{
  "n_layer": 9,
  "d_model": 128,
  "n_head": 3,
  "n_kv_head": 3,
  "activation": "squared_relu",
  "norm": "rmsnorm",
  "qk_norm": true,
  "init_std_up": 0.0577,
  "init_std_down": 0.0,
  "beta2": 0.95,
  "batch_tokens": [8192, 16384, 24576]
}
Each number is 128 + 32 x the weight over its row's rms, rounded and kept within 0 to 255. Layers, rows and columns count from 0. Numbers have three digits each. The size before them is the row's rms in percent of the matrix's.

# down: layer 3 MLP down (transposed), 512x128, rms 0.202, rows 139-191, columns 0-127
# up: layer 3 MLP up, 512x128, rms 0.215, rows 140-191, columns 0-127
down139 092:114175115152117121124157150091129151147105094144151141099130085185237162102151173083159103161176152126101150126070118110077153174137119085142147147108129171165170135145121093144110175126137117088080153116133088127164103156112086082149136097155124104100096088099107148128166054143144134130144138113077126157074144134141103131127154066061110123119178133096172111147126157145071143105022
up140 110:145097157049139113127127118117094126129175088107138117144082180075119169126101125085123166110166104122113102083155125156144147104166163126120119096117084082162213127131129118121069102109102184117058148156130113178086120091094116098135135099149133106141156124183206138090171132149128151075119170091131139083137084168146132100133180159140148135067153120165079080067178138118094192140126
down140 107:156083095129157163147106097104109119146125101107102138076060059156099186179084113123152187145107143135140077135128117133160122170137160152103137090166133135159144143116170059221143144166070130110072125132196099080126126151078128068068151129093141182100129170143123182123137109111138145162159124151087178178120125107133154136110122089149186127138117114130119196123156100085146155100123
up141 110:163132139132110122126147132125074081161133154098108095177152134097125142139098103157094146146111156188161068130175143093120149116120123163108132170150161135124152051151122127077120184149087110139180116092117071121116106102101175141182113163122129145126109156123148139063131097133153143103113151116144138179056120253125151154102122180138138118161146146106070137074176184081111178143182
down141 099:172099159108151150122102157101107147138149177114120072107183125046179227116088170175100155153106102154120146135139187121121097142113090170100123105131136096132068134120145149160135122099095132112163158142176161148095131130110146175089200118117116171073078114119150202127108157126167133158116116212162125127117133138141143115153121094136175116147166111129107125048148118098072122116188
up142 112:100078129124128151133158148160139075134140172207124159117149148133083169109118117082133168134146179118099173185128097074157154127142141119095156097107155085093171088098107074162162121092143093133087157182152152180094064174090093155127100161104085080087110113148109130160084102094100191175150110087113129141158150101077117135134160118136102139103067124163097125159140101135155160132213
down142 100:125088186124129153057165122121143101112120118103144115119102135138094122191078189092137129143091145096120121148115196167106135115075112108092141077164135090126074111064124119239165161093151155126109182164157102113152073117148098142141097165164111134116112141171118150190071101143139110119094110154163155154115196144121111147093104185160127182145175111137141163122117176140133146148184
up143 115:117151141114148197145138139190152120100123191111062111125131131080119174119156070092115161089084118101076153134134141110191123163133092134118117136081078068190198131143075077136117123150119168149133128161130092170088110144122103115151141111125140121084116146190196139135094093098135169078146076088106186145113146127176089143100139157175180140109149071108086171150146148117127154097118
down143 106:089123122239125148140118159179104174135127130136142083125160106111135172140153152113152158158138110134145177140087150115134134130034160162143144080076135136153110131125126067136129110151154120148180079119206105126141144148077076180154183141106122204139149136190142143166147149134095116145086148165100146103082149161129145115118168074120195117176175137087136126123068161157137157126127
up144 126:199127140142107094104158103216083131096126092185173151106138150055123104132114157142074142148102145164129092131143071139116043118149128138056098069060167051142105116107159119132138162123150091113145144135124139098153168116075101105146108164135121118163062135115117085123120151141163143178129120138142175148114144103100106102100126130096150127084135125212157117151156178117098172123176
down144 117:177115111083113112197164146129116123098117138142174081119160151150074131124184110219177134236140119114131066116128131123166154127104110109123146121109170128186079167154161103163179123147128118163147169130100131104163141139120107133083148162137119117110159105149125139111106143108092116133066105140097153182087168083086117156130150118191080158127142136113123161206159187138177174155146
up145 100:165158158081105066110149069099131057137138107121139160171144131126132122109162149119079150147121149090156160153166131120073149126137094129122126157079154094111109111145059128109132128166132096213080107162097120136171097149050121172103047106107095115137143118213192133111123115128123116146123108171113171155115155173179141133142109135108144167090141177135043060137128126130140161119130
down145 103:127150111179213142123157089140177117153167181111147175148108148161177061131105133104169144097129130129166150131137178095120197108156144109153097089138106128105134153106124164110083152103135075195107153108150193107079102078098115120134116113136137132160174122179160128087144127183101132104178085081136166143081175138195125141050164136093113113068121175135126101156129126159169148148140
up146 111:098149131109205112126126102110202096169100139080143101090100125127076122117203113144139150104064126176138157083177130166166144063137192120103138092088136163135143168095121153096157138152095095153170165113073063150108153149130096165149141161100160099110075132185141129089058183096157177132116159153171133168106123172137141186152112101162123137161134115117127124124180135093130117148142
down146 103:103191096094184086152106121145108130169120113116142037126142067134160188117130189170096119166117044114145165102128121143161203094128140121138144161140108119118140184135150146127168183139153123121181101128130138158107156163198076134123117107121096154133106101134100132129070135131154116122150176122086132122121070183168119118091094092133164114180098115109165121102131117133148141121018
up147 109:113097126119154053112114154155129064178172117131144076117111212123113101095084142126160203092111088103147071142158139144158115153108123133116108112112173098136165089056088151109121131121170164192106143140112144137189102076148134132154114113091140103136112132182146060124054102104158133061129086112115138146157142124138200132099120171126185133119093139099126112135131061109132141070116
down147 115:055128093141138129156142151094115137097096145143119141118157109133088101153191136098147119113096147074119159151126158180136065121085128104122116125105182133167152120086107157152171089159116140159118093142161183112116124094238129124138126098119183091150165106167137077147110076093126095162093058123124179149096101153175100100130144157123099177092114083144122155204156160066135137084086
up148 108:172096158156148113137219119139164076152119147167103135123129130124025111178149092107102179118129140189121091118102189112127107123193174180086109120098166120106145185176130138111105143138113166147119131119118114170131093187132116151116113147179103170124114174145107104141094139149108116126135158084184104192155127114151107228134131114158128115192113125184132090107120136151078098154112
down148 103:133140169147015225177126155111110133110168145181145096162118099144097138125132119071136134111110114115107089125094175145109132151121098133109114101076153121185113158091121130107060134078176144107138111180123089071124102101211103159117116117156071135080150117105123108137154126084077177148121122163144074120076154123160116126128135079055125095104080102164123124104108136097157115133120
up149 110:149139117118117161155107135151117163115101122148190169197114117123109136138111117105143117077135181181078122130147116120079190145169167131136133123100150153091139111158171103170110106150137082089149176146113087112142154130143136122171148152141135182130128117184105117136100137075159181148098134075188208171152159122061174092134093146105098117120160144192144117131197134071054059116156
down149 114:155106118106154166160148107128124125128137137147075128028136155117035125102115112171142141116087100093120144139145153095134142158160089137140178129138090218109097124158123105153073116127112109133120132154169121168072162081155147131139130163113121073101147155211073151117131182121126125178094146120122067124104145113138097156140151136133165127121185190105111186112149084157216097160151
up150 096:115108079103145142114105134187122130150119149077138158146112129092121149133208134118107128119064151211123158140115136112147133091106116162131106141143042069173120134166053137101083112100182184139136137132109035187122125144124152134137117128190111133119161152116137142110108093165101124084134186128128173110133140126117131141179093116125141074170106089157092141147159226094110180138106
down150 095:155091113140143127085141141149134132123136148105211195159109064145224115083114159157130127117104120111125128061052150085128119154124114151160212151158081093097143106137112086151167185118138170122134121155149110126141101128067122123093139111144175135150181113083130075119124088104098051127145119108162108121181149102129156120112081139130061139204116166098133101148112123104164105131158
up151 099:153122080128064174127163126234172107183150105127119170152076154130121157153119163147104192123106129106137154180201131143127107162170179204136128095134149102125132152087171174167178144126111158130165074139144150134147120142119141119161103188139122160131083178174098105148122128091139127127103130120137156115203087184126147129111114115124103134176109147157107220153135089144149160145147
down151 097:159154191151151039161117077147109140104200128074137093165148124114144131144109151113169099101148023103197134115135158132159120150095080081144098127141078108149170075159104082119165134163167146106130112141078105112156155128134123126082140106092079100122159161148155192124165084098099159132132086130142090096130154111152131103103096135136079144122078109078115174184146107152132175117109
up152 102:123125136109161103171141136128148136116129136116153103098145139157089158087194128121183167094121136152077174116143072128201195123144076149136161089107133122088105149136126153162100124101129110164085195175119106123117067106052178125122120107231137173127167155111075128076143120138150158141102117145113097185136091104112201127204147128188139123118078118096112114119139120138117138077133
down152 103:114124083130124163149175082085130101112130106151131105104127167093116141184111179131139095160118137097100141141135114164145151113085126138133114153183134121145133045140162180134192186255150124107110130063110134103156105087149159140045139114168054162179137103136142125115159137128145155079100150102097185098161134116095143121103117151172140125115118173135179156098108112106171146149165
up153 100:188091104085093124097135163163139068085100160147061148164132121132126210133097105136107115118135178141101161147114140106144128096179104129094153149127123077143208159137117151166168101142115137155188138144114155128117092129145105147133130152111174081090108160098186098120085107123142118087123125054132119125216112197166162139157154128129174139137097144093085176130128161179121115046112
down153 101:173120144107088094157104114096194132121135105160115085105199075112170173098117134152086149157142132199124182189130160135131204091169121060140129089068149175156151115183101106162168135131157182137174162190145080161148173116112117150129145106118123077093139107145119115136146153123099100149117109159094120128130117131063067096158171136165198093152134102160093126112123138133092143152119
up154 103:126047125127176155114152153145121168117095096164126170150124119159114146111217125136125096092035135095064086168107143119140158124151193145113118087117102120104165159126091114148104092132144086104123111105100102069094103159117120144150126130100124119121151163150073133117050135109186120100115131129128106093138141118138103132146168123156187020138075067171111106121088178142168164125118
down154 101:110063064175147103078152128085133101165137111050168130108189081154103170159182086176098144129091138097117207132156099134130076085096129104164109129114140149101140140187157120139158107171120147100140150090157149142124125141124069156075101127164177126200142148098119134158092110156115125132148149133131117118104174168166125104150110155126176184210109068126144095138087120105087113142126
up155 101:142117155069136185128104138121202130138133146141184185177182160116125132145146127125107160139173143126106091075150165128098155090154106124109136179126164147099211164096180118090169149103157140116087118138107067095165086078092139157169112072179110122155137082133152118112140133131152184146145140128157123136114159100086145118184105136109109083039154170200090130147190124128149131150114
down155 107:086116108155114114109128122057132108163050115091131118092111175147113112157156178193143116081081114126139078089119137109118200083171144153189152114188153139207100091161149095072094119132102147113101093109163154152091097108124131146126156142090089145117147104094119094113143075155102096162134159162044100151107165133129180139130154178123156119126108147177169170126118086166116115181143
up156 093:142155147079085144110127057137144115141114145177136163091150130156126180113171137160095101140077118116127174097120123128140175156157115093112143093136054097112165128088148114151158097083151121099087103130107110155080166146130083133147158114172163119056116147118104139103137095102096149095125137124154191108146101142150131179114197132137191096092064186116075144132143097093089187026123
down156 096:149062121097139065130127091129121098078105124126152160159107113154111115196134134113119185157141083111167111126141112151141099104088114138107112124138114123154139145132136131143123169116144049043166166135127188175164153158108122097150100053114184184194161065097081142142119105114155144120086076080106108112132115117110103149138074188138082152144120096140193131124200126152135079165107
up157 097:093086162067077150085126133106116191157108119102129159201145113126155126100163133114144128153132135088143117101116060166072118146130119151111134091090116090145206120103120105119175102161106151157101105085131151085162094121059118102123148173113118098116065106184198051136141172071149168182123148140133131153086091170116127122120098168129148125127090128077111098126126141132210153111096
down157 103:143162181186127168118137113119112097149134115139144080123140183119158101177111170121209106121119107128189124152110134148129120061155061098076119096180112156170144184066128151113058176150092136097138121092122145170092107107117208121129137123159077068129157103126114141127162130131107174165134141190086130130197136103063143139169114137141111161149097103066102142097158162115112137151129
up158 113:116171166137130156106099121199103173104154116110106152083142104149100137136117148075150120068130144109110059111135119104136151103214098159134156125070106118154172129130111140115132086117133103116167147100124153167127076090137192135127128148148108088071071085181117130094083189163138184151112171112126187124181122168091125158096105226106104138125083123170075114147168138141136136082122
down158 111:130134140151103123156118088109144116132123175116175117122109145191061146158118125118162115088138174100150140130148150154153105124158098123145151095150124193077098099163099164122128182109112140156077139098165082140143194111144156109153131104104123045159140129132137140138079037082104170083176116088050150098139094171193142090108133169072088182141114088144111114136149150160179136098174
up159 098:152134074109166147132151148167116096161170149109093134104125159102126126120134115097129185059154179072114071124130152154162185125132185134084141130159075109106103080121134183162134132145117124150105167173115121062149113165081122077143099124167141153139178143106132109148122083083175106149119152114130128188117150181078228112189128120115127066178157112119102156164124153098107087135182
down159 096:128181128104119146085088187114155188114184072163158130071162147086209152091154189107103102142171163120167161116137221094128101153066125094119156121146136168100093134151096149134102122144092120131109098161193105140091120121151126116094096119105128137088112091147137145126100107151159175073146150046110120081110107129174096136056147179084143119138145120129144121148111136170104149088128
up160 097:116070161108109100139112101174128072188156104087073129093142171089115150152091097152151123150162133120147132129164144057176149143138133140111081137141123116157126133153155180123148130052115132205104195128117112179097157108080145162144123122128069170109133125131126126137169085105120093040084129131177105177159114113075178138136154138135185087103104128114097076075115111150070120083113
down160 096:091107165144055101113050109113081145114153126176042091099132160132095099107111097160133142139147061192133095133142130106153175157110139132142082138117214110151153125176127104158107142130098101088095141130110090093145144102117156105124114103083130061166183142153157143110147114182117178184155092140182071097101179121128143161092120108109123094114176130134110092147121094064092112117153
up161 094:156121136082130133101182172088159147073198100091176172168160124031135118080110149161098135134123099179141131166125155064207111114153129129128113112097116143140121175136105130154127108148129112113144099137093122084100102108138140083183140169091139159142110159148180110171139123122130142173135147174146141114089066192151145109154076108131127122162155145166074109103158144108178103069203
down161 098:181130150099200110123188137097089117125152196127138146139144064134255106126071131133166139131131121118118119157033188099104114113146082118174139088134104106107158117158142143179113145157144090116101088128187147141125151154134154112103136140127143129151183077113094140139090134129122069141124097136147108143197117125189183155117127121130095159118113132115136119113104183125150119128151
up162 086:168120122085162127125098137119063086180188073173108164157079096115160107108076136094091192112148148140091074180140131076138106131165154164128180103091170134088148107064127120151162070118142105133147150086117093110091172069135108090119117092146097140099143202145163088082157110118175131162131129127128114137134106163139131117147093127118144084090145084185113193101141165178097132118160
down162 089:173124096116103130076116119074162142145125137091147183145042080108213203171108092144124102178146163144159133117153172153136067142136116091206127098155109157098156132121123097154185075132141111144137084082094124177118173092147142119131121103165168150160134143076126127154169137135110128152128091087102115108117138102194145091088124160127132088150084092105198136136092125168076115108131
up163 104:164178069109135090118136171157078166082123122173092139097106138051118167149093142097126168056132135123123076125133133175100088124128128143122090136109125097158108139059125168072127129068137157108095136129139097151107121143113135092115056152175123106121160166169178138103139118086192131157102113096141145112107186153081098144122175184112118072148103181118083101117139184127141137087199
down163 099:142124134138140137113129171128128164171182145122089152128116068151162152146063134135119156087150122143151140146137217118158125191182174138116142149133116079110112165152150127111100157057174103136120111137216135120118092117191125103125103163113130112137113143145112155117080106080166111125162115125120034042181178119115113090122139102134152086138074156119090064138118103119124074177163
up164 095:131129132072176098127121159128078078136100119182144113168157127145084091108146091107172179109162164185144086084186155089130061123141089125125114160089106125122168171078096083141102122160093112141169136146076119090155159087138135048101088172141177169089142125119139122092108145080156143080114134093117113158108162085130143175118150113126109126187220150122143112112104127067177139133136
down164 100:137141116123159111192149162096097116106085150149096140132134104147177191125121128104104143169155118139068097039107149152119112096142129121081109216147129103120113147083084142110115145104133179096152144121109023098154216166096132181143133151140192111082121113136116116127131045105152146140141084114116089111090129112121108121119149097160141136096197151106123109155100154096143099146058
up165 092:176132146125181138132181179132059109161164129071108130155148151139124121123110130069115115088130111123115126159141131127194149156132178122145153145132141139165138115129218166100122091161108137143095147131128070133125099134080131105146129122122135073149153124122082127047112122177208134137051119178142168108150074124140127139139230174157170079136171113118119175162097166123081097142143
down165 092:141075098106149178137128126122070078125132126110086091162111111155161167161133190141136179106154114096171097110131233098198122138094159058168118103148103128111107158143171109123121135216157153173055164081163110165155121157165103150152115144090147106109168123159127203098169139142157170147103130149096164121135099095115115096140133125116172134120145151151078111172097147127083120136162
up166 098:103121074125101155104198118139133101161153091150198090091135153136096142087130129120153117143134180084156132122163095167161117022162115168158185152130167162100141147134197107183082121172141135141134201121079164169122157091120176092135103087169191111137086160128130077119123124109159127096126099113162122167143105118126189173126173174197127133132140135101129107100123089102138143129152
down166 104:069116132123111130112161116076128130130126120164100196112142068109141118116075143134091138144175111089116157082130127175116111154113116111080154161139102169106051129149109170078101112148144132084167131142130154122128090143172069181099151125181136122153124179127127133150095116142069145199163162119169094096110074001095082170129136132070096120153105134157130139129124111179139097156096
up167 098:110110125160140175114128116148139073165081057131065178151094126121081120169106119146116093090150159124090056142142072130121115090177101150122078113116137098131114132200183128162175095160073134092091122092107163082111071138065140089146120138126110120118135116118122109171105126158150155073155085060100128103198171172101089117115097153144128157179113080132080168144120166132145160124143
down167 100:115090110176128151146155176063096087180100080078111150139150141136106124103089128158142140169148165138127103149089128089125093170136123012129112159146118122093109094194161163196152158106124096110182125111166119083135151183078087136116149144130120118167105118107115165157104172179130155113117089110135172104163179114164159071163099131156102087134121118114149143104136086174141149212127
up168 112:134100166094139120121203110148134092206107160174112071094131177151107143126110150112135166065157149137131138143103101116115147117217124117127145106132128140109114154129150145128189146157156166161050198125046142114187159086119136079142121110181160144175084167141123121089137104122128128121144156125157124161131167127082129168179123192205175150064140180113122142142106124107102125134121
down168 112:197197157110189078111143202126100146118136164147103102135106115168130095092100127107180173149182130111091098168090112119106113097122120074093144122112082143117141131143152119183085114120145105182127134109133158091131135113144076100128136116063199112138124087154154177097179134143112058134160094140127158099135103132142054125205102180112077143134122122142141183108140117178127080136175
up169 107:154095090091143109120101144109111141131151147118112114143132178134132141132093118140126115085128125135080094153131094105131100105123146112133126115130126131070136163132144109133102124132084150102141081116062176134087124129040106069186083102145101098048132128136157111126163209078142120126150113178141128130024089079076108152118210131169151151098190154122124082088095137156114189183104
down169 103:134099131148120151079096157069128105093163129122134091122141151170130102172153128200127126126146175136085130129147086146103150119110206144144169129163138162077135132177090197153105140134085110164129126217111094145131160106150091104152151140172131178141179103158083165118142138105058109157170153107073152183122109160157128167128107114120067206161152096101116171122109058151138151160130
up170 090:082183169105171115079111151117156104128152096109094164124167107130082140097096116122111125103113143176082122172110112086154086080113156132104118189126070099134071124120121091133133127160186180184163165162147114207200155093067116124103099203078125133147095136140098083141135106115129166171150168094137100175123132174081113075096132116160117118138135182137149125109185120088125114094114
down170 092:192154138124058160143171111090085129101180119113110095160090059139089104147103118198127154126189134129230200089064119086137138122115160131110138109178090127151145129156108108111065165100121163130126108170154113130115164128124101117141087094128095124119086171095078125100105100051181124133180086148145097104093165115132096121130121093128116149108105114153108151124138090138102104089070
up171 088:102147125092114126167163133195124117145139113200140110109136129116128123185146115108111112091100084083108128213111144163096144156131138171132117105128137144093145205117140152080100146134152173147128141187136083135135086132102168141240093145110109123149156167158114021112101153158125152142105055100144093205093122099084130111126127097156097095143173101120120189162139137121105122134134
down171 095:125099145141158171106126084095111153100105098108131183091204115156188099170173120135120103115126095156115049122144136105154151143065154108151117109108131158067107116092070092138109107113129175192112076152121152140161132123127138101130129155100112090142143102142123080099119143146192113028098165043150159124140181099108105071136142105048153125124114109123117097082112137118164077129120
up172 094:120114092127158058127175058142151117161131154150135138145104132165081174141161151093072121130126169102155177140152130144117164121140159153105063120145126147109154203128127067131142104104129126188112117144048107177084118100131107096143133068088133181091132168158172136148135132141125139125097130108157104217163097168181122091139151100131140112191136176146155115116081173062107184138123
down172 099:124084108149133090111144099125136083057125154155125108160121131161122156139113168157142129177125152117166135111126085139103164152092139097159117144098140103170095103120158172072113159111141127108154110135096168197180138122158150106128115117143159160201084121178143131121117162145154075118154117215128102137148185131183116019178104144156169183144114112111152124096157115117098121122019
up173 105:132077136141108142104107090183126194190187132145131139137094137121121164141127106126146093109155115155066145147127124083097118078155142108163122103105172106167132161088123103169129136104064172117132171097141052169084128103123126128161140170118115188124108207105136135084148149165098167212118134096139177107074134170155122103111158134167180162167162172161077100106127141155119186084129
down173 108:127101119167086167129115114135098082138115119151144130107137116152137159122103099183109160123120118117164142097132137170138067144097095191135135137099127111130125127172099129171149168095132117207156165098122126086124106182101016197094156130053134163105115045167102150139070138085169129119176118180198156141142166174140100149125133073155168121105069130183130130147128123104127113118108
up174 100:151158081107120154132129108135075167162182147137151154146103123147125079089107125163102150118078192127116139126124076124089132148161086158135137139042077137075124173097082112148168162132127136137086132085092128111134118169121161077130127129154117167097129214159126160112029216123075096108095091137141138126065099112145176140092149164108113098116154147083127090149176149147097131126152
down174 102:168101165190111162078138121119111151106134120160084146124155074108085081128125146111137150133148154138175101094131139091119101141196071113071102185166136147148085123087123112118112102124143147101107095117155204130089141196082137158156161056090171110136095176114131116114156127125112142119116142146102144130115114056119090113095094101031175168111171120157105180092186137128097104127080
up175 085:096172065085109172106144110106097139164123168126112101136114099155148168116169132073153134040171131064105156119147115115169081178151157163135151102102110127130192132110128137112138114134215195093107052155134149117138155082162074096153098113183115137115150130162135122149106154104109160106099116129126126167128049212092130151126190143135149134119076155099141107122142132155072122111113
down175 093:161147141184107111097114117120166177165159119166134146090164138107189126138133124131162105096142101120128091110128153092152172196089138103134051136108163105125143086117146071112153133165185176018100095102073152114107174087105179130197121112104107104158106149185168124139131152146091096152126087095117157071155170153152137120117155149108128149153134186079125089133110139136126147114054
up176 103:094099163168136100078141132233110107140070134120104127089114160084066184179171133122109122106080137108097084099140158142173076095147168164068117088119122129082129139149100136188096140146147142118133081137131155137110051094096127137156123161130166107128085178116100081093078136160125148140142174177134128149156100159085126101096165123112130102097123175101165181135116080111091109071128
down176 102:207120151140116144125082159106185109130052087136164096119132156146105135101136158135148137113125190145112159070122160141154092174182121124142073077113105113099143163142129161121135077176117056094127150107125210103076104117109163032128097108175116118191098134122086093127135113122097062137170151162150168134078098154144106113109142143112106139140149138109141119161096137102095146147055
up177 103:072092154085112128113196099140092150156129122139106133107118158153109145077140062150098113140137130077111168131170130130148088125137097199108147127048115154073120135128133148161217091049119182171080135187113158118160158185136143161124135148148143105094049106120126096087126086143161179137150146123113159112161105113107096160165125150126144123117054075087135171090121101136116110105133
down177 103:097147115109103111119133136096166177131143139115162138158174125100180128163109143229155162129110139113126161172164214217132121154060124156171162139111106109149134156223120103100151113138107142184131077115101096125114158123147124134105118120167111154150082074147144135151113114092166092066128156153178196087089122105128067150157102180127110155118123146129101181118134115100137156166106
up178 101:154113103080067153116130149171097104135143153147152131142146168148103086140129136163114160104138170091129083133098129122144068086149112214159143134071127134124132099124137138112169074173133121156102154086125134173126071087101169111146104145141084081159143123201105090167124077075127158085117108112081175127136082085096145115102080161111094150135138120148125156166151112084039213086126
down178 103:116146091125069122141129099112116125161164128073127149089134079132161102153083132120138114155163079113201092149115179083112118148118121163194146112078153150120092121181112121178161101102078145132080122149198144133074103117172193206123172107126138128137082162127075140125169133083153142142070120167125071106156131107168110170079175158088168156108124093097118153128117162101162132085094
up179 116:112163090103143149088124113227084105105153077121102209134156197164118156085132128100116136128094108106176083088144119136152137146133112112140135080122126100129200077037136086149127167161064137141131129132098116126097107154137137140211130141143139101126094156130193129082125154122118168162156125133145185092168121166182047177108101125119154132153100125118120105139126104111078158136115
down179 112:119201108155190126132183159153120129129161153130125133127117181134132094140080052124155147170137158127090102123111171119128132128193202156101178162101110111141083096196112092130160108089101106104108110101142132123135156197146149116094177104163134143165158101104129140178129132140086109096160147069111084146138206157114139050103109172129125087111122166166080180165082146128149150093141
up180 127:133122110080119105094154177157187155163166132135089085084119169129128141130133098130121149181119175131082133074191138126117100117110121102114142131101119159144180173127119097175154129079110077099050096079097143168116134151124175125177133156099202122150154109150182132149113161077182129098117100080150102125149158099125168095187112170112132096204136150142071139094178157147132118063155
down180 104:067103112140145100153115177141095156074120134102085127081122094181171151172149083098116149207137141124075144151169131093130096209142133053175127143061137137180149187122121144147103114119132133064168097109173168153181120139149128147121102095110169155207147094139081148156115115150134078148119110148114135137111135099145144080117119127078157132152109128101054168086129160124124088117089
up181 110:133145107128162156120166087179149116151144099107181144097113163072123142142101150147164171137124183182177159165194103067083154101145159154076110151115074134120136108135069134106164148169085169135097160127128142113086162120092140131140127144167091154163095130156100117115160190124081115132053121077104131150080096118085095180155152194149131108072176152096087091162132177128119117140168
down181 103:133166099166118147144126114108162154072141113117151178138102064135185093152155092163146159106153139136100141190168212070118095103084120150154079187108086119122133063193112036095100149140127122077116164122146106099177119126157112151129104132139149109106126136121104109172135145126114134080108077138068101104091140123135084109098198141168120135135081128067079122180116139152123089160142
up182 101:152093044106064136119149149116112146135122107114106168111109105078137077061105108097038145156132177139139072160131061088109124153172122145150093183103181154120143130127151118105115146075127149068073102115114103167079074201128157113122129121127148157134159156160111047150117124126113139137098143160102145124191112080117118082163090150143180150148143188150146111094133095120123123096136
down182 104:129068102139112144099105137097098140115087149123105176073116141094061104156127190085059133187130132123134118085140122088114188143100126131118170077167128142081096160111146106090129161147081172118139121140065136151107102141173171102095121119152190091228088102130087090070174094159149143133129174119109110143145085129169068083155099146087133138101123114112087141119169117122168122089113
up183 102:173074150130094108095088166145169137143127104159148118150132132137098113184161107084078154115122120098118066126155161128094093083128166153166145164154129117085132124147154109141130169063195173120106090115147082055145175163084078104145114125134098094083100184087156058158153124096170103137067099137185158181084095119091120148139175124138151093145111101169131122185095105151147147090141
down183 107:158177088087116151179067156086161147118126134122173158162195110106142117135046146183190108097136136123150138133164086144169117148125077091158109221174156149128180133104137080117159185113164110136093074087095153104128099109124146123153125186073130118158117158163117167123085116080133092149147113117089157095167136161166138121169106118111109178159103091104144168167108105150128082106142
up184 104:143176109151137039128148090114135140116177099151116168119093135094127136081111108143104140125151125116134153159136122128170145128166136164137142108134147119074191130177096156103106145132141086188141153151085138136083202190050149153119145074152140058124086197089124103092062125146131101111076149132133212170140091111153077136150133138174140122148140180148121172132146169090135099088102
down184 103:128098129183119155121140100124126155160128087154114129128150078109189125170044161141074113186148117071170141156096094153188146156103123123112148120116140133162156129110141159107110138089163163149126150186139158086117149203079163144133148080089161137150075126097117148165135098110130093172132075206118170134141087104101079152119146124176063166097108144103112140114133148091143100154034
up185 091:145145120110116059135148062150120144156157133122165106131116176086154181127104142145168165110095126149119133137111075155095111094104116143142124084102143156142117064097106166185160167088108179127136108120126076152204096108127137035187121212173130114120162124100095128064129204112109193136151143117132164100095145116138152132121077138165148141154098088126147149074108165171129080123150
down185 093:140134153093151155115111096087136144130121124119064134144095073133208178111100073086104086191123132147113100179041097126085176124107127102107136115147095146165077173144094093094111074155146109136140139141147076156145102128111135102128134118163105124090134118092104148131165119101140110072152125126059062136123179141096087148128141199086067106092144116102171150072189117128156103132082
up186 099:075134140079161142159099141138082117142124096165132162087096171115095127142135082099121105168076195169120127186142125072178169103118108121168110114089149134186166137121099160116122104141153156133138204167127171123093148107089221027132113149133113127170122152112103089089103107126100152143116136151161124158112140135171114139171109133116148125134185110106119131082192186056141165134158
down186 101:150103093134189150089153131113153095144168143124136039095128132165078128091084103118081090127148072142166130114145109099159127109125105141139138095099129149175100112074113094095127084099098132104113171073187161103144107108169167131091099153125189149135125163108158130077153085110171194112077117066116211138091135124156130143080109072128174171150174148107181124094096125122169106142146
up187 064:122130081140126128054106184119165122155091136104162124156138166081139134088166059108056132129138162108078117147140145106180071118132153189152128121134136103071127150114100148089161097153161160138081151143075071153176160090068108085139143079190090120129133105103138164116088187139116177089121123090155105124165153165131110180164134146116142132167139089119079170093101170071104136107120
down187 059:182118076146121075142164158117137129131039173113074085145117104135057091102138116097120103152112104141119128124163141095193064086136215118135149114083169148103127148115090100105122095099168138169086127113187166063180155168123095103174184111141114121185094115058099127143120145131140144105155119134145132130119115128182168094124159125144131152111144067102112129111164113159093103190114
up188 104:130060136071114099122159100161120064078114132153100185151123173133125101104106136136148167111152137139177077057135047157124164136154134144132122076092100087084192127132143103134154118118091091218160060101101101136109138140089100118137106118106140132030154098180132119153131150115158115145147067083103124113126174101125149144179119125106096092153133125117111089088112164154176170126134
down188 099:132129159124083084129124130128107070106114138173091147075161069122090127154085104146149094133236090178140102090135072146120110134046110166120135146151147109163172132128063145170149117136103131150144135128109118093091135118090111056096138175108098107107102125093139157079129093116101097154139079127158167158153104124116098109176133114164084195148163177177131077160124166130099092122073
up189 109:138116155057068131128137114100157094132066141107110171082151153170127111108096131167140132133081104159180129154167119083146143135126076098117109146078095099142141163079097155097171145173136115175125075081138151152098154160128195114166137178171200107044127153099138078101090177128155135137132105164133134186136076102119127169165116181166140135096107121168102080139120173076126107148133
down189 106:114089086104166113167162137104116095147121124094138133147123091110185114152079152152112138100096074152082095101099124112162137189087109126183116124098115116186135088122142132160146139180148088107109102072118133142153103067115192065077116102138151147122097145118175147141193109137126124164127127174088141115104150164152114127089066141063141221145194118108178140128141177114110056166132
up190 094:149141128133117177114103123165131137184096141135191166180114151120115069111179122182138097100111161185165107122183116124186147029131182130121120119122158105045112152147110168134134108133123086135123141114110145121109081180076124106130129115106113179161052139093137126153070174166099167143117110131156119081137150147182185116183140116151127127117142058098096115102158134086160097083120
down190 099:038139151141134145138150157142132128141141123128122110093139081134138184103117162137166100114139139102165198122144147125175092148170144122125161120118171114123103147174172158098145142072163176088175158142154135093176150166130094169127153141076109099107129139060130192154120171123185147175117171154140120123172139079154134101162179104161094062125132155152099159174161127144128126158013
up191 099:106160168106085121130137161130181080152086097137131135139146109149088144060091139120169143164111164221098132109126111128162105141136146170095075067055133140138129128143088166101094151120052152174102181108130154135103078107101119082156146123120102159124147138172146115111089159117146132130162082196178112070140189129093128179140098115177119155120136143180122126047136107129120123189139
down191 100:123133090125107123168072097086101154112169156134179148101171083111204112143127016143137108121128107115125142153080122107139142136166092128048198103148166160137083172085107121152129105125146125107145156170166102131127157135119121084108165129185130066128141083100151094127167133134089085126097094133135135125112116089128131104191106139154162145076164073111120081094131181102078083103178